config.yaml
vocab_size: 2048
attn_scale: 0.331
learning_rate: 0.00222
lr_head: 0.0076
warmup_steps: 351
schedule: "wsd"
Each number is 128 + 24 x the weight over the matrix's rms, rounded and kept within 0 to 255. Layers, rows and columns count from 0. Numbers have three digits each.

# down: layer 3 MLP down (transposed), 768x192, rms 0.0718, rows 0-68, columns 96-191
# up: layer 3 MLP up, 768x192, rms 0.0799, rows 1-69, columns 96-191
down0:124112159125142074105115134150113166111142162092144125104181146111089079149152114119122138113125125136143114152134144128118120134130117119130158111090128166120114165133156152096112129105157142113159095150153126147104167155107127097146103130157168136112167130090105107145096157099130112114
up1:119172152176118106131158163069144124152150105128173175131122179102144149130151154168144119152145109150170105121122166101116134146129150107135145151130127102102121107144115098154128118125126171139129101122164130139168116081119111132119163161131159164122132142191141125134172112112124092111
down1:111139169137136201139136116142099131153148108149162132146146104182139128172129103101063172153139071151157118175112134145126127166126135153131162190159115129127151138133128144099112177116146124079128109170152099205139105142109183159103121179165115109155115138122067145141107150127154058086
up2:100137126141124136135109119137128146121127128097117134163128162174119118116149082107111124147143139102126119114124097141106134124116140116117116189122090115145116149153146112122129133123168107138142105126148150088095169139164164129097138109158117101150156148122146050125171135158102121146
down2:113148144096130138133122118119132109142089125124108139111091108170123151117120151113113109142110130162103110116108080112116108109157128140137172147136162149162137121162132112097140081167165122076103113130140146101098137144106110081103100147132116134110152160130105148124107118096104119116
up3:156106146097112158120120132124149145137186128142116127173130100122092134116134132123123163114126073126149137121122141108158129106096163196094070148112135123117140104084134125104138116121165107104116187109105127140116130099108143136150119094149108177131053153114167126123149141095098103134
down3:158121200142146132128104095142103118139115135105164143123115134132090085137179102161099107094131149119134118140127157081097127138109153128171187140117069100147118144146121107124169129159129173124122144098146138118184147112090160112103190116106134113131181082125140089125084139100098136097
up4:117103112119164158117131162122139151093124138084106138132113133115146105147131155152126159095145137138162159173082156086170184130129135118121168145160133162184143112146133117088122115113138153165138117094165168100117152099093084174108150155141121153137111154104153095115148145156093119129
down4:132130064126095132097125137141130126142106131143108171123163144156110136132131148111160130104120096106090151131141103167090133094134149112134121128121143154098175147112111137148132119143121128134163147113103163143135135138124140076112140125105198116146137084134164118121096161132146136119
up5:167091139115159134120148166132147132143129141120119128117139126180116100145136148094109120139147168137143141115043128118168130147089110133095123134121084117130142120155119151075119118134131155149073074104163144145169102151125134107094158156117140116141124206171143160118164116142170082089
down5:156117142150136124064145111125131162114088185108170092154112143106114144088116119058130162115127137130111116128167163107161093147113129100080161107139140163104153133158179078103115111103116138115142152140099142098154162161118112065128168127106161103116145077114175087145150091128155124128
up6:151131119168113192114110139131136169106173145129126162106104117095117160132099147114117150129153182160117147142131140098170125100107148106193146144179099137129159135130099082108117153133173127140088143130128153147105156150087152148151148153146132133131141135172103114111119146139157120110
down6:152116141136119094097109143108112110119082156116131115122150094155136146113112153136102099144106126086126131138126117151099080123105134093096105154085130181150095112119129146152123159133132134141167143136116089159152137115107082130123114121145120129110119176116116165141137127182134116129
up7:143127117125106136158123109111144092125147138118132133172114132116150147147107125127135141096117109138130120110140134087145097147145137172090081134141138125111155110097066151146133113137129147137112147139098147121118130105074109102108102146137119148135106149094126143148142150093125122188
down7:135130147114117116125131156145125150111110154106150131108127144112100098133144130114145116153125159112121114121117125145076157118126111088140129126144108145135089146139148108091148139106102112101108154103133146119112149137148143154146129114133086085102137132110110129129133115146121113108
up8:120129102113117123087116129148136119153137163098111116155096168141136110119141125120129123123102159111119115169120142148142138098087140108145087134143138131131122160176130124128078147139160162138120164138129105114141105110086175132148084118125147107124093143147105104148169129145122121093
down8:146101180166126149149130126099149124063149119136130149114135132086115126115165119159105088142110119171166159125131117146158116094104113106161142150114128125124105116114095084145189140143132128135095106142108140149143107113110122171143157107092136135133123103130126113123087136139141106088
up9:130115111101116136121129162133143141125142169094115130172108117125109082114145132135110130126163143189163184116094131125140127138135167109108173162120129150130120198149113140128148101094096118131114139141127136128152144110139120142156155118151133147128133146109147106147131101143150137147
down9:123114125184139132106120158129138168163129128162135119136138147114125152075096165132154066098109134102126116106132140136118108128129119142101076161103137103131147090072116157091102144135186156127112125103136104121133137113124128114154105097158138138151140092179120148125156109116140050102
up10:089086136137114142159131139145106139163139117082124167154116108131127134116070130101098142106139191127151123125153152125163128145146153149124143150126118133083163157157128152135103125129124156164143129176083110104131133120100101118172124071137133131114114157158172126192127124133102104134
down10:127125140092159139124132086088122146100122132159155116108172146159165145130148095097163187119126115106143107110116185125127135139077107143119144095138084111113141153084136073097117161124127106134171158109095101130162105120104129172096137113119106137153134157126162116144152173121170121199
up11:119109150146109143143141155101141127107139107133174131216136127130169149121111141139100102156150133133121133138098122155116166149104148101143096158116111126125126135103089140091107121157125106097120154101144136157104114079167101168121126118160127104109115129156132152144178064147127119144
down11:155172089129132112134156139197109135139135138145111103143108122109104136108104066130155132101172164126090099148132137117146130131135153104195147076131093165145138124136165106142133167138117138167126131126138109093176127157122142126115146118117147105163154150135097134110137181132177092108
up12:137140143153140118135149144110101103146127122130154139190095166093148111106127166111114071145172129105105091180140103121140156144140153180169139151118161124126123111097125162139131170153141132142161112111126110108146118079126107127146141126139192087137161115098150111136165145135151119108
down12:137120123104125160144124155174129115128110125143111162121123142164138100124152166132160121109138149093119139142080166152094137113152120112144150108103115155092107087144127131144105104108132140098141123155142105095109124102102140135111147149144117138145127118081111132105141180085141173134
up13:148087137120118137114125139090078133104149093072106153125112123156125156042111130135143128116120135133162138137114120184126115119116123094157109138142173127154089122136121132143154163161132118135161163116143120129151093137130131171183151106142164146132098120150119134123149119133086104165
down13:104125137103106111125150139158157149133184130155166168122106118122082125187140160110118178131146136115113110144149141109115139130129109167087188068125164119136099164158137148129120115157150150144136137121125150140147096167126117107150123124078104134108132148121107115121102158128142068176
up14:154125140117124144087120146092064140117144121111142110145109140102136077106130127149150089198111131139160158104068132116109099118118142186144136127075106151120099164118148103158136136097175131099101099138134109049118151131147133157096148168137161130131135145174107148118128150122097098160
down14:097143066133132145113120136141155096136126140119141160144130088120127144118098147143101110154109154138089133141131153102140129102146120133126105144089160127146181103147155103174108150144116126152161132153100101140082113073140147063148151134103076142130111115127125098165151064143167116134
up15:132156093113100160166106120143074166168172129104130154115086151118118109097107123143172109106127147119115151110137138104114180100123163090137123117136123172144125115134116115171134137165176076111125125109209129151129119092100119133100134132097133133127123131184117085096152108140127116167
down15:122082148115141125152161102128155100118136142137110134159133125083116167138110109089110136152119109106152111065147092135133164112154107160154123146123112146142157111130115144133096147112067173137159122123142139109152134166139116136109156117160138121122129115108159112150130125116119078121
up16:120133137151147102141124135134139133143121112095160124137084107117154128137184098110139079108106150128159143145114123118128132096122135135127152168127156186156138095140110116156140128146147127140162120132135140111114135127105106136140107143134133150092167138110156119181155160134127090121
down16:157083150129146132118105150162138125103115119154137108101106136137128103123133156102120141142110135102127125107137096087174133152128127102137087159115098097104119149135111108127141157116114107103124130132121127115110154106138149146159129137139133097127128137080140093114158107111113120114
up17:104148181120130199092133140105113157127132121132145099162117134096113119152137139110157113115157159125121136125107161169139166117105128115134111134178134143146131159167086115156119177150174135146099151130166116113135138126111130164143178116127128144102060138132099117122137153145107107150
down17:126111099112116079142145112153105126116116079145125127145134139093098111106117143127152127140162109147165116122166140108135123119115185165156117125145114109152122153157148110162102095145122105079129084097116122164086120144099127117105142139125149131143167134147104178132093119112128068099
up18:122128143165137177128130151092064095115141125094133148135113149091153135109151118127167094113130156128153111141116107097175134140114139069130123148147130145072119172147109141159123133112163124168165144074122116097136200122125114155129122133158145129113142140157148150116155186127112103160
down18:095108106100137110118133148128150147167123089184093075131048119092096105154163172167137126159138165088168112163172125136134137097125074139144156128140109158136101127121100137094114146171124136114109146128156111150108127134151173143143136123148100189138110153101139117164165158143144119124
up19:135143124099131158153122153151130126117136116141139160162121141143165142129173170143146137129142171150102139144112084101154153124102137128139119173178099134156104138136124175137141133142149123136143126095188111136113115105118109126139104130150113126155173113133146110157130086121099129146
down19:113128145114135095146120124109125080144156149114150113124133128145118117125112129117136123108123108136121109110088109118151124132112190139122114161110179101135105138147157132143121077145121120129113110115147153165140153136126157129121163108126144125140122108085121151100129153127136145088
up20:092130183163117136120142137086102122155163136130131135146139138099155142129165125156112107116121192151131127144129151093147111102126145152137122158111106144115096167122104156147105100112151159120114158127106106117165139104109097162168157094126136107166134167085129122160142135144161109130
down20:125101136120108134143107158135166140142163085144073113125160149145143117129132106103109181086111148117095158128108123141124129119152148153152103146127102127127168089127131153102122069143133167128167132105182167115101121135120164144155123135091107158115132160170131128138127119118070113147
up21:180056152158100102102116144132107114140131122112146155133129141096085151123160153167089096145154107159165120147153138108128128088129160116145117148108148137103109126158131080136102118159129128095134118137138151135106123131160112144110103167154115175096135129164131133139147131150142107098
down21:096145118133142166120146114109144134131146140119161099113148133142132110120115134148100153157117144135157145104104161132168121154133157144137155149121122147128095138136140125118159113160111137111121107152122099138097128142116109084104157150131093111121126107105124128119098127129092120169
up22:139071110118135141138143135183180170158139129070102140173099106143154127130159093181115137107165134140106130110125128104152127096120125136109135153152101125149140122150087092114127144169123142143125173083138106112126117105152119124135089116119129136166133129086119151159137171138113078162
down22:189102137155107125127129128128112164136180144126127148126158114105140119120101127123169145103083188126129155078132176148122118158173094101148145104145141126139116162124139114116132143100151120141154096109081183133131132158169141136117134132092153168133132103102153130125119103160158143142
up23:166103150109138131141135120120122082166123106083111133117128137155107185118122140107163155122095155158122105150140171108119140103115168073094090115153159112155174149093105170136123136117118112119112157081100113134102151125125111137159134102124111089151130158151113116141164091118165109104
down23:092133111135126105111154133115103135121127133169132133142078179118151148124171131166120143085161108113130079136142092158070128092117134132158148162101139164119077148122137116093148132099130081127133128145129111167146132134157144151126101126130139130124112120135093180117116141178153127106
up24:163143140126152139130102136139117120140127114146160109166130117077142140116091170142166137154128111152132124142128132151154114100145126134100149127136120141127178096143149093135119165158164141043128118117094131181112149123117134133119140092096134135111089117127123148165147165110165110124
down24:109126109131149087132126124133113141132129115082124126140094125130122137097143141097134099159098145129156134112104098143107119122138111128138115138155145141120137091115098144117163124086139123147168115137157156084128108150107101094134119121108149105141137132148098184138143131121118136115
up25:123162119136091149103155154121117123162113132102130152115104156134125131121153127133154118087123139096120121158132140123151122111116141178130101172164129132130125115138101157117136168154126151145116125110126148126132141121137101125082185123112125165151110148083127135155137155149056102098
down25:101109093150138146139094155134117142116117154117070081159095152111116092122135136144128125136157141157113120108105122154097126161150129122142127086101085183171154080091083173153090105157121123126085113140165171114150137112093122119102120116164197118122143133085117177131146136182098080137
up26:160127137140099114126145114126147118152158140126145132133089097142128134140110106124136161147152115154142120143125162145129129132132149159172081171172139085163121133124155113094117122151109152171132148100127096138144127111104111120120131149110096159137135152145144132131141158108100127144
down26:128114173149119112173107116111120078131140120130134099108128140125126121129142119105078098150163149126114148103136113129134146114087146117125094118144141118098158117122134168149100138106092173156147148132125125118122121154139152130093112099103141122147142111168142165076113112115117121123
up27:196151127146113106145094119139133167132131146126175128135116132095132197096131130086135148093143150151200137165131134101115124097123143137156157120138134136108136128104093123166116146163152149127105146119181115128149192101104121147097165157140133108102119167155094171107141106132138115101
down27:122137128132186149105117101124139097109128161140148160135115128156066112150124104102090130161123132113133137107113142125117108131124103130095152101137193135113149122165134111091140170107080135124133109152100122090154103125110122143134124135130140119168144129140110104127108124137137115165
up28:147100124113110163136104142141121105155187171129165134144125108145143166085133121174158126165155095130116157138110125115152130132143135177126079163138128122142142114133108143155139160104111195102146150086135097159082160113152192161154136140158120162116098164136134103116132154145111123141
down28:128136148138169123117114098110108086142145132113150122153146137137140101155104076119124085112138127156133112145113081142141134135146118116118142173126091061118112117112191144077107133107113160103099103126106110156122164091129149125110109128157146092168095171180126141091131104112109104112
up29:150097157142140149128126153139124170135182119104158170190114139182144121139138153137127101140165167167147145120145084092139098069132122136124111142145165122161159153122122153098097130155114086087109140112127139091110118135143156129138093111133100180079162120157099136148137098152149113095
down29:144144134107109159145160112169116152095155149138098075177154151101155132127120176116140116131135141084143127111140168120120075133147117117143125121042155135120175108125171121122162116101147129142132101134123128137168118110156135145117110154144149148143183182107141137115077116179142136154
up30:134108144203115125108102200153096120153133126104104102152087108125142137098121107104130105158141110133128127115156105103130099136125140135128111125143107142132128138088144082163146132144156120101133113155126097157170161120124106109117123165129157138134090159146123087106143150184161100159
down30:186161177087072159131102115114102092100147149137110149092133138142132118080088119127111077081111115104109144086160142180105097116083132131119156111137138117131138133093119155054103127082140100130129149089132126119154092137138111167110163097104158114146127143096101121153104170143174122137
up31:180165156114102146116129155136157105145158120118119103169136139103116121129117126096130149167154116111144119102117139107161114130114131129173133119155157134140143184126143130115097169169122160127137096134114113127098146110146123122122107111136139175066112126135100122136160112103109122169
down31:129128117132142108160160129136100133125089112132138128139138127161113134118097087163146103133139106107107141154142136103120138127096155124098125131086129104117140112130172135138172119101125116097077152114151127152132135119128153129145152140125100103133130131155156091121101094127134129142
up32:110108144114108147171118155135131110108173107122082096126110137108082140137144109147131104134133114112115119104150134132141158141070147096117126122120141110132108128112115096138100107112136113114130105129111150144148141093138118155111114128124161140150170148136110085156146115087143122128
down32:097160120124174128129140111099112149108107120096136164134144158143130088139124108152143134161136156101130138153084109136148134148128095151095172145166125123129171144142139124125160148125134150113154127126165117125134101123141126117126115128116116093164130119125096103118122136098132139107
up33:120111122143174134125090140164102140139131093118133168147123070108143129100077121096156171140157194134161159100132130131154145138158147139128139129167113153120112090137070153083165118142162147156131170126166116148128124144086092166126121100135083180130147140173111076109145151130139111106
down33:164143195187096121147145098095182104115146162114107126129102158178144136109116126090093100116106154089131156130114113141092124180115115113107120117120135126169146055112102143128149163105124146130130122122128143153147093128169153140133109118103128112139095096161147147114185137106117090138
up34:167091141191155117125110129153104147147134123128118093151138127121103121126131143105150136144114101113127123125118099127145108116137141127163119096134123112141133130139111106146162128180175127083131112097109134125086139133145132158142109141154108169086114132127111128143131141140186111080
down34:082135122099095170133190087104177109126113110170149107147109158116189142125150115169119122119127126164122144134125173123128117126143104133102153168111148149080121150102115136118129149116090122125085118123128106141124143126108141114131165106087141081145150143134155154110128111117088138147
up35:166122103156123166101104117124153124124146084108151118131084118121122183130129153151153102127144114085146177159136160112168176132127144155141104124139118125159131114125115107158115173161119119117145140104172145134128167127124106150151135123116135186109143146162148138121118172129154119122
down35:135109138109126133116139160127129160086154141149108142148151073115152132136097113158111157126104139105119130109128107161136174125138123149134115106120156159102157135125103157072157112160130111147137109131149103141152130105137110134134136130129114118139133142138119155126121094107143162128
up36:169150142112140140137106134099102157159146144119108160182132101126130141135142143162141097159161096142131117144152156120149141140101150112107100128177133161149122140100132130129131131135108166107098148100134184164141119126112139172133141139141119133150149199120122141160140136201125072106
down36:144106054180128167064165154170109133132096128128118146112116102138108098097157129121118178127105156049133133099087128106068140128114125097109117138085105132118124150155136132111111170170128163134155100142145106098144137084159127087112111133156129165163092122153139130087115082145125127138
up37:149110093137118151141114130134118145095127196097115105134101146107143160127117104101140105124140112149179090154114102135160134123109173116160113130121155150158097129129151124190163118150145161105157127100148096126093128120078142148120120151120130141087140117125110109114144125150128119202
down37:110124166127141093109147108156150101100139121122157102123149132122139126112068147122094123109140122137118092138104118110111130152145134095141136140127143147105152089127104156091087133109157145114124135148123108134133123107144127169142136165113114144130120148144166136139178138107089112125
up38:151165133121110184098090144142163153134163134137139143150073091146115119097106121122156098129180092129125097140097122106150170145125155126148106146110136131165143145129107094117144145129142145099106161089153210096130148157175126115154165149091098162145098152116096120125155087163088103097
down38:133200110116110161151135147170118125135126108127096116174166073139179227131130157123140148155090117142188075148090115139100147163111117105127103140100088156137117116130147127143115080170141184144084082126126079130086154150097107142122144118128126161109158124155133190133140145114181113117
up39:096131125139123162061124123140113112175126125110147157155141117113166153122140105093135143113136135127104195110116120156124105100110143085157096126116133166166140116158146144154103167179116095119131136154132104136108139114131153124138159156106125126135123156117145134083159127137131091146
down39:115168119168145132138120105111092104128129104108107111136113106130123110127137132110127136138089160106178127123095150151089147122111107144120081146100112118126121092143138122146126143159153123119112132112101137116111152097113116169136119099121133107145129151155153077095135147109110143164
up40:197116168142135172098104181118092179174155161088127112157120136127161147080108145129112150096164136126148064111115099120145137115096130151124128152180130168096149115142097141112129156157099082119156104167092111149173176097105127119114146123090112187163071137141143127147151126137122111151
down40:117110153141141128097153064160148111142154120121153108125118154120185105118112148126105104130112156106123114148178120117096136158114128177103101157098130122141132080148124153121144169113122143110120136107151152118153104117137105149136104149156111139109083110121110113052104137107169158110
up41:115136102125112137133124111137114116144131095126102127117167157096142098118128138094109176103087105153143161132142136096138098139116133072100121117167159113100153130142104071167146166101158116102140125143127103180127142111146155166100160108147105189115162156130097142129150131120136109143
down41:137174182124128126147144125104113145148118145109133106104079119114133160149113110116134114100116170075108140098170102102123090113129094175095134162129101127113144161136135105104124116144118105161090152136100128096138101146130153126130138096064147131107098178112139132084104104126126096129
up42:122118129147137155151151121156136156107142119094133117149160126107200125126116177108110100178144127141118110142159151142149103062115177153146115128121083124145151158108105108131120117150113154098098153108102125150091131118086116135107175134165097161106150127166075150131123101113144097138
down42:106122093105152134127131113084151146111152123125134093123120136160149124113100117086048148141069136096080153124123106149066110129132148145121108129127166171104131108142092151168119147150152089135108092142164100114151127161155086091104103171156147084121164138084109086135090148114124116113
up43:105141142143101127105157117068140138114140140105094080127162123083118109138176125075094158167161118149077096138113147144139144146143163164162129156164134160137124163160143089091096111124132141141144127134179137145112123138149160126098109111122129128115142114144127152142152157130153073103
down43:121136150093133108167135130152157102152115136089140153168121129129130137151112114146144146130076107103101162139121156118109135152142105110134162150136128121118120143128120098120143108129098130156141125137103081128091076135096117153113104126141173153134102138102147174118103113150112140106
up44:114140148138143116122128162154133105104156098113138140154138150108106103130139103145155136060140130125122149126115084111141091091128129147146111146119153159130089142143142139136127167134115127090128136123113067171150103081180085132139094111140142140127092169134136119148172140124175094177
down44:103126130127122094141177089119099143132144151120141099135138132130123111109124107142149115116153114123110081145129117139135102171126137130117138090100156098125059124140188103098142152066107160106175135144145117095092130127171093125149202144122114086111135129123120098169135143117167074092
up45:102130118110169104141117140140110129069151085145121139128091119128146118132137125149101106180130144121105107152099097133119109095194159174124104181139091155169117107133115173107104160139103116153167136133118151154099114125135133146138108094103120129152096153146159130167155135139146118139
down45:124129104139101139091129149134137123156092108161128099108134117135102138135111146122128082144156088180137145119135088147155148145118151116129118142144162131136124133122184152121118151138115146106113168085177129131114125107170094141128124157153124130105108087178133127102117145133118103139
up46:100142111163086117079119145126151136164161175098198165134103082140131071070183125139167121128135178155118130120145109110167093150116192076135119154146145137131135139147074137164105119133115103121157116114177166137101145118126119127150198104136118141121102126164119109105128117148093102134
down46:087155109146169149157120099141139152135084129136131110112098136151196146153158144090179120136159118151124097116164128113079114066084122132123184114126155160127109124126103140138154111143105110131114191144139127099182168170098098149130131151100099087154120089163115128124123156136140048114
up47:109146126116149098123119124149082130156157162139182133133092117108111167107189169144095120150052124117133138161131131128151117131134160179097120146116060127137088140135112163110135083130145167124130142075127141129159134066109138190074104117098125144110148109129157131127161164115127089108
down47:146082123124093139109147141135132095147157189112124171160139152094160107151117107117134174154103173124087154131125140138136122100120107114170101140138158081109127124139099110173121089119120118156143120136104073120120087148135119052136147144102104137084083114156151166144124172148155156148
up48:126104158129135154075107153121135155146134157097123150172090117113131142105123146138129099140147137134105143129101119138159121111142136158099117123100075134128216120126087135106102101132138099146148116085108097099145131109140107130135145134123177154106159133125141137151146148145150131159
down48:134128182133136126132112095121104114112145099133113112134117135109168138140170109163128092109109146155130159130168107147134056094133111124117136181095146114117112080139096191120164107128117113117133117160118160119109129137148169162108140161168099129143153130133099169103143093097129130118
up49:107134114122096151123131138126138145145141111128128143126119125122127129103106119170145131137136150116205091125084121097155141134142127117154134126118163143146120125134141130150098137156126136099157140096122136138182114087118104137124080153137136155124071117161106125109122122145129112110
down49:136110099179126139139089140124125113081129122102110110097114151133160136104152136102116094125096114087105176092129121142114154125146151153087145160114095078135180143119124136082100098116107134156124124094136130111120129134146169141094155115146171138137136100115095157118126104109097107137
up50:159130122160117149139159169111090142122141128111156136143096121104138122070142087122120114096149163137133133116136123122118144094113127123119118141107150151142139144097099129112148148153140142127116174088148122120155120108099121130146155086116121132151113135119147134127127122126160124130
down50:126144127145128108086139136125129127139125135117103111108142147124140132148130114100138126141097128099119125136106125132134151132146111116139122089113139107170126148137133120111112115128144127148128154133120157136136126158160146083127148133113116126155148110134096139099122106098116085136
up51:142108100131143120152144127145155096168148163117074134155137133124159156112108141099119151149106096135117133126109124143121097129129144143132174151160107144106100110145096148132097136136133104131164155110148142130088113103106131137123126132151103139099161175159140132182151072129137104148
down51:078148145132124118125093124131122113123113135156166164104149100156098128137137114159134113133166160136135128113138168124120161097146144108128105097091146170087115179110144111133119128166149097154167109125140154148115138098087159147172130132107154097150075126103133112097086117127134083133
up52:128136139146143138130130142128172152116176097124131140129146104150144110099059091125165109119122093132109120121124095116129114130110146143124143185169112144140133163151106165152122131082125110195085158083102184140135112128163161122140164115085138138125115154131092082138147110145108108130
down52:166108154132127124141098113125130118116106118169115186101111120180117133201115104168136105118080114192130098145070163129166129120153138145118132125099129136186093093138140125144113109149153175145081138085208146149109166081070120170146146143155139114129217122139111158166154120110095138119
up53:145099154132161125107081145112134119144140160092103133103096090107160137114129128154140102159107158131123168141141138095144158150129125119118127121104089129124127127142116095140133154143160150110085123149145118158107151128140127119119151098124149148132151148143105085118145119161121120137
down53:124159063126094137139120108118144098125138171139143132128146100094111142108157152163114104104139088132141116143123146136096149124065103112123102092086199101106089104097115152088161146118087117158195130130150151149163132110091121104156120088102088114115123111136110103154186181125146095152
up54:151090147122131142145077133111117104142182141132126161129135129141143106148125096116156101112101202141139107072102136094117147134115141135125175135129138105166140122125128117151134149157169139096138086124121120186115150094100101137141138124149106130135138137156149146177142130176124125161
down54:120152162138150101172118079103174099104091158129133128131129079113114110160113154124159117183154073142088108194116145151101103123115144094125086094166154120105115101095192112137134131106145130118133137101144136146135105070105141132137110141102168138129092130144121080126109095112141084093
up55:174144132143166132087122141145092122101145165101114140155129148116121124113141087128166086123110135131132120148085111161161145121125150077167174176173132121089150139187104139163110160146179138169099107145134149155118145152087123148151142167155146165160141158121127137140137152143115105131
down55:117126181141145159141150113098174120153163114137104139090120122108131116134205138154115103111148108115162137093117162131130096126159133114127131130112161140134112099118102132111142127097129154171136133157112103153191156108079147106111090138090107188145078142088143132126098123140109134120
up56:112141116121157136137101082124153117140122119122129119144098135091146146082144130130085125092123146114175080139078135127163113107142135122109131148132123148160208151112115143088105155154144169095113101111085064115152108129135132134154126137111126131144175171123139140152158092174135107121
down56:125104123107143113159132127148120115126115143154157112142139099162152084140101136178167127133131123124161127113153107091128095161133117152143129151098134096131100108145209143139126113129122163144123115078088143096119108100124128108146104114124116143132148169125128129140134143129151201143
up57:108136162137152127103114170129113135128175167113111149139145103122123120114191133136083116097103131143162127148116151075131118100145142103119162147151141157129106149140114129106124174106152137097117156082162112115155127142156129164101118118138133119121120155118084140125135158145115081152
down57:159118106109172120148137138126139133104130150142189145109118136138147121160085128129176110096140117082089131182062141141138127151103115145133140097168159112120115139116161155138154145079138154160078098147135152158152123116157112160127096146077147128135126124114128087105115134125153152166
up58:127197154145114174151137134135117100164188093091147171121117138107132118114121112116167107154085159153121141150089130110105133122106121117136105155142117139158151120168071124119130114128150136115183143124150164093192144133129119138118119151142153142131109141146096108148132119103136127152
down58:141117130113138128141117161110110097131121147128107106129101093144141120131094115183111136128138114160149107116148141147111095121143125131153159099166134140131107143113139135143116084112117088117123127177144138145063138145116119106149152168128161110156089124156139109129145097083107125140
up59:112110115137153130119145117086137093100137158146161105127116151143154120130111161141102151090154134179124131186157134097122120115109157107145126120128114126113148118139107112156103129211132099063084101144117141124094133102134105128091151144095103145139114159143074147164126098121138112109
down59:141146147124119103111099133101113113130089121133139173102122136157107116117132160142121123132109129072138113125141109092165103132137126132149118136144095164116105103133162110090143131119117130107141132151131124157103119177102119141141105129164113169123131097117141144101130133116155050140
up60:115102127121129161127109121105152146135124102082100148147143132142166149105175141156108168147127162169139156113102113158124106116111127099143099148130107097135112112126120102098135137118146137110146127090092157102068112119119129141173150146187127130089171161113108123134158171101110127130
down60:099103144126149140110160134179083127146108104098154139123138129120134135119110155099138156114094114128160114082128104132118126133106164149136081086116109148166153166120126090141128128115056171140136083116146111136163148149114144107155138125139148131195145080113138095134125127143155134117
up61:096177104106094149151093126165143141114128144112102141148110166135114057090107152091099139134133136146099143159124151076149124137119175082115152146130113162144135169121104126094093164118113145090121129129126162125130118139090079156154134149151113120130157120134124127173159118152069131170
down61:098157133127148142128163133080137127120145119169133109155119172132116168184132109125125104121142150140089060115137092141148096078148122162197132170105163109100162127079099171143138148127138165126130130147083143098135106129161154094123093139091116110131127124129125146138121145074166103096
up62:147140135164120156142142157142135155083162120119126116157115122179122107063192142172125148189144096167109155135158128137123143144168163151158147165171132161175140136148125069087111146158150119124113099097101140151109139133132146129115136137115116144120121126118147132136165116174125130135
down62:151145126134071138148103126079158118099097136133096152139070108119112127140120079109103091130124119076136148108138150114128160189097149107132135139108157135124128105096136110144157122137152123135127124149094125138113123120155136126134089139106152124129137139092119194115083112117074087122
up63:135108118108150120106126130119115117144155139137150185123147139131140093147166093128140124184145121146203155119105100159129115147155153134131117123129146081120158144158133125122095133158133104145095092153119103084132137154140118123105140133122146167160132122171103141177171143155168110128
down63:114136143150161151136141138127105145123118151107139139125088126178146107160097110168147107109069166141102137124149134142119110163119145161189142148128088148168144115160052135151126124139140162137114167155133124157172109147121153070152164154125131148129098128137137118123117136135073120155
up64:156165162134120103149074130140154143142124131113093168141097123133170141126120134129128122166121134163119113104102134120172158105102119106121139123108137140157127086117101099140146124140127124131104129138139089109134136094158124140140142160152141122128107154147132152174165110172155113118
down64:094070110124127152099151097094107118108116168118131136133083153133094113153137111134124162117120155144108115114142125088149145119112129102099157074124122104133123094163110106135121155124157185129125150168106102117172128071118131138122118123128124131123124095115128084135170135085064130157
up65:140115129106115179134134156148117114114154144115110091112106137107124183112115135155085085120169164121133092119112098084139108095115160149150116140130135122107088141178110131133124143101124130109148099149136131153108115130141109149117145121131121168095095119111121159131165160151126111093
down65:144086145139137152138135129121144112120148145100106128111164123123099107137107105104112090116092184095128096149090111161115175093120133098158163119075166176158145118107158176121151129190126119158145068181143195100129111074138160126142102116114137137094165112149131113124103097126141100112
up66:132125124108102109153129134103085115125153054148140100135086117147123068071118091150147057139099150117123152138112154117123140126170146134156119126125124113148129102136122158102122191130181120156162135157111158109110143128153124169097161142114121127147117159156092150135144127138152113127
down66:129118104156118147121124162126119126150098154080107132099143155159145143128129149144115149102118103127146125089144105134103125172098119124153099119119101121124111148107127156117144114069096110137151089152160088127111077134114163137153100123152114117091075103110141111145133155138119115131
up67:098126124119142120114124133108136138147144129123108131095127124170150137122099148139120120124141085119137151139106126098131125134161169118144117157131118146111149109134059101111140210137135137144086144169132132133148161085107143166094145141156100126092149157177143094140165115138122116128
down67:103101118142133124164139165150122123168155133143105146074073091150111092097069081059129130145170126146120118075092099095126138119116121100125125106100118152144075119122110162108126086099168139088149101128114166141131129123094184143122096139112144150117103135111092126089146125088099106109
up68:146166157105175129142142152131172124165122141104161149170122166109123136086138134144109144171133138116135116136138133112179099114110166125142150129133124120126170128151141148104085113133141121117155119111125143114103169101126142148112124124113114138172121148132131100150135083125121116137
down68:133131104139094129137103124109127111103142098149085087125158140126105066150052172126120104160129125141140136146124165139132197119153106132150136121168144168133107144149135090134122115136101124179103092141131172146105133096168117129132116130119118136076129106104113135106133137094143142155
up69:145132161113142166142163144120108096097144107115114115125148138134142147114124122163114114172125123172107074142145131127140142149108153171174139120126122149157117122135122160123112122132177140132117158095167149110117169080141131188099114109114132133112118129148120130155147110077089128121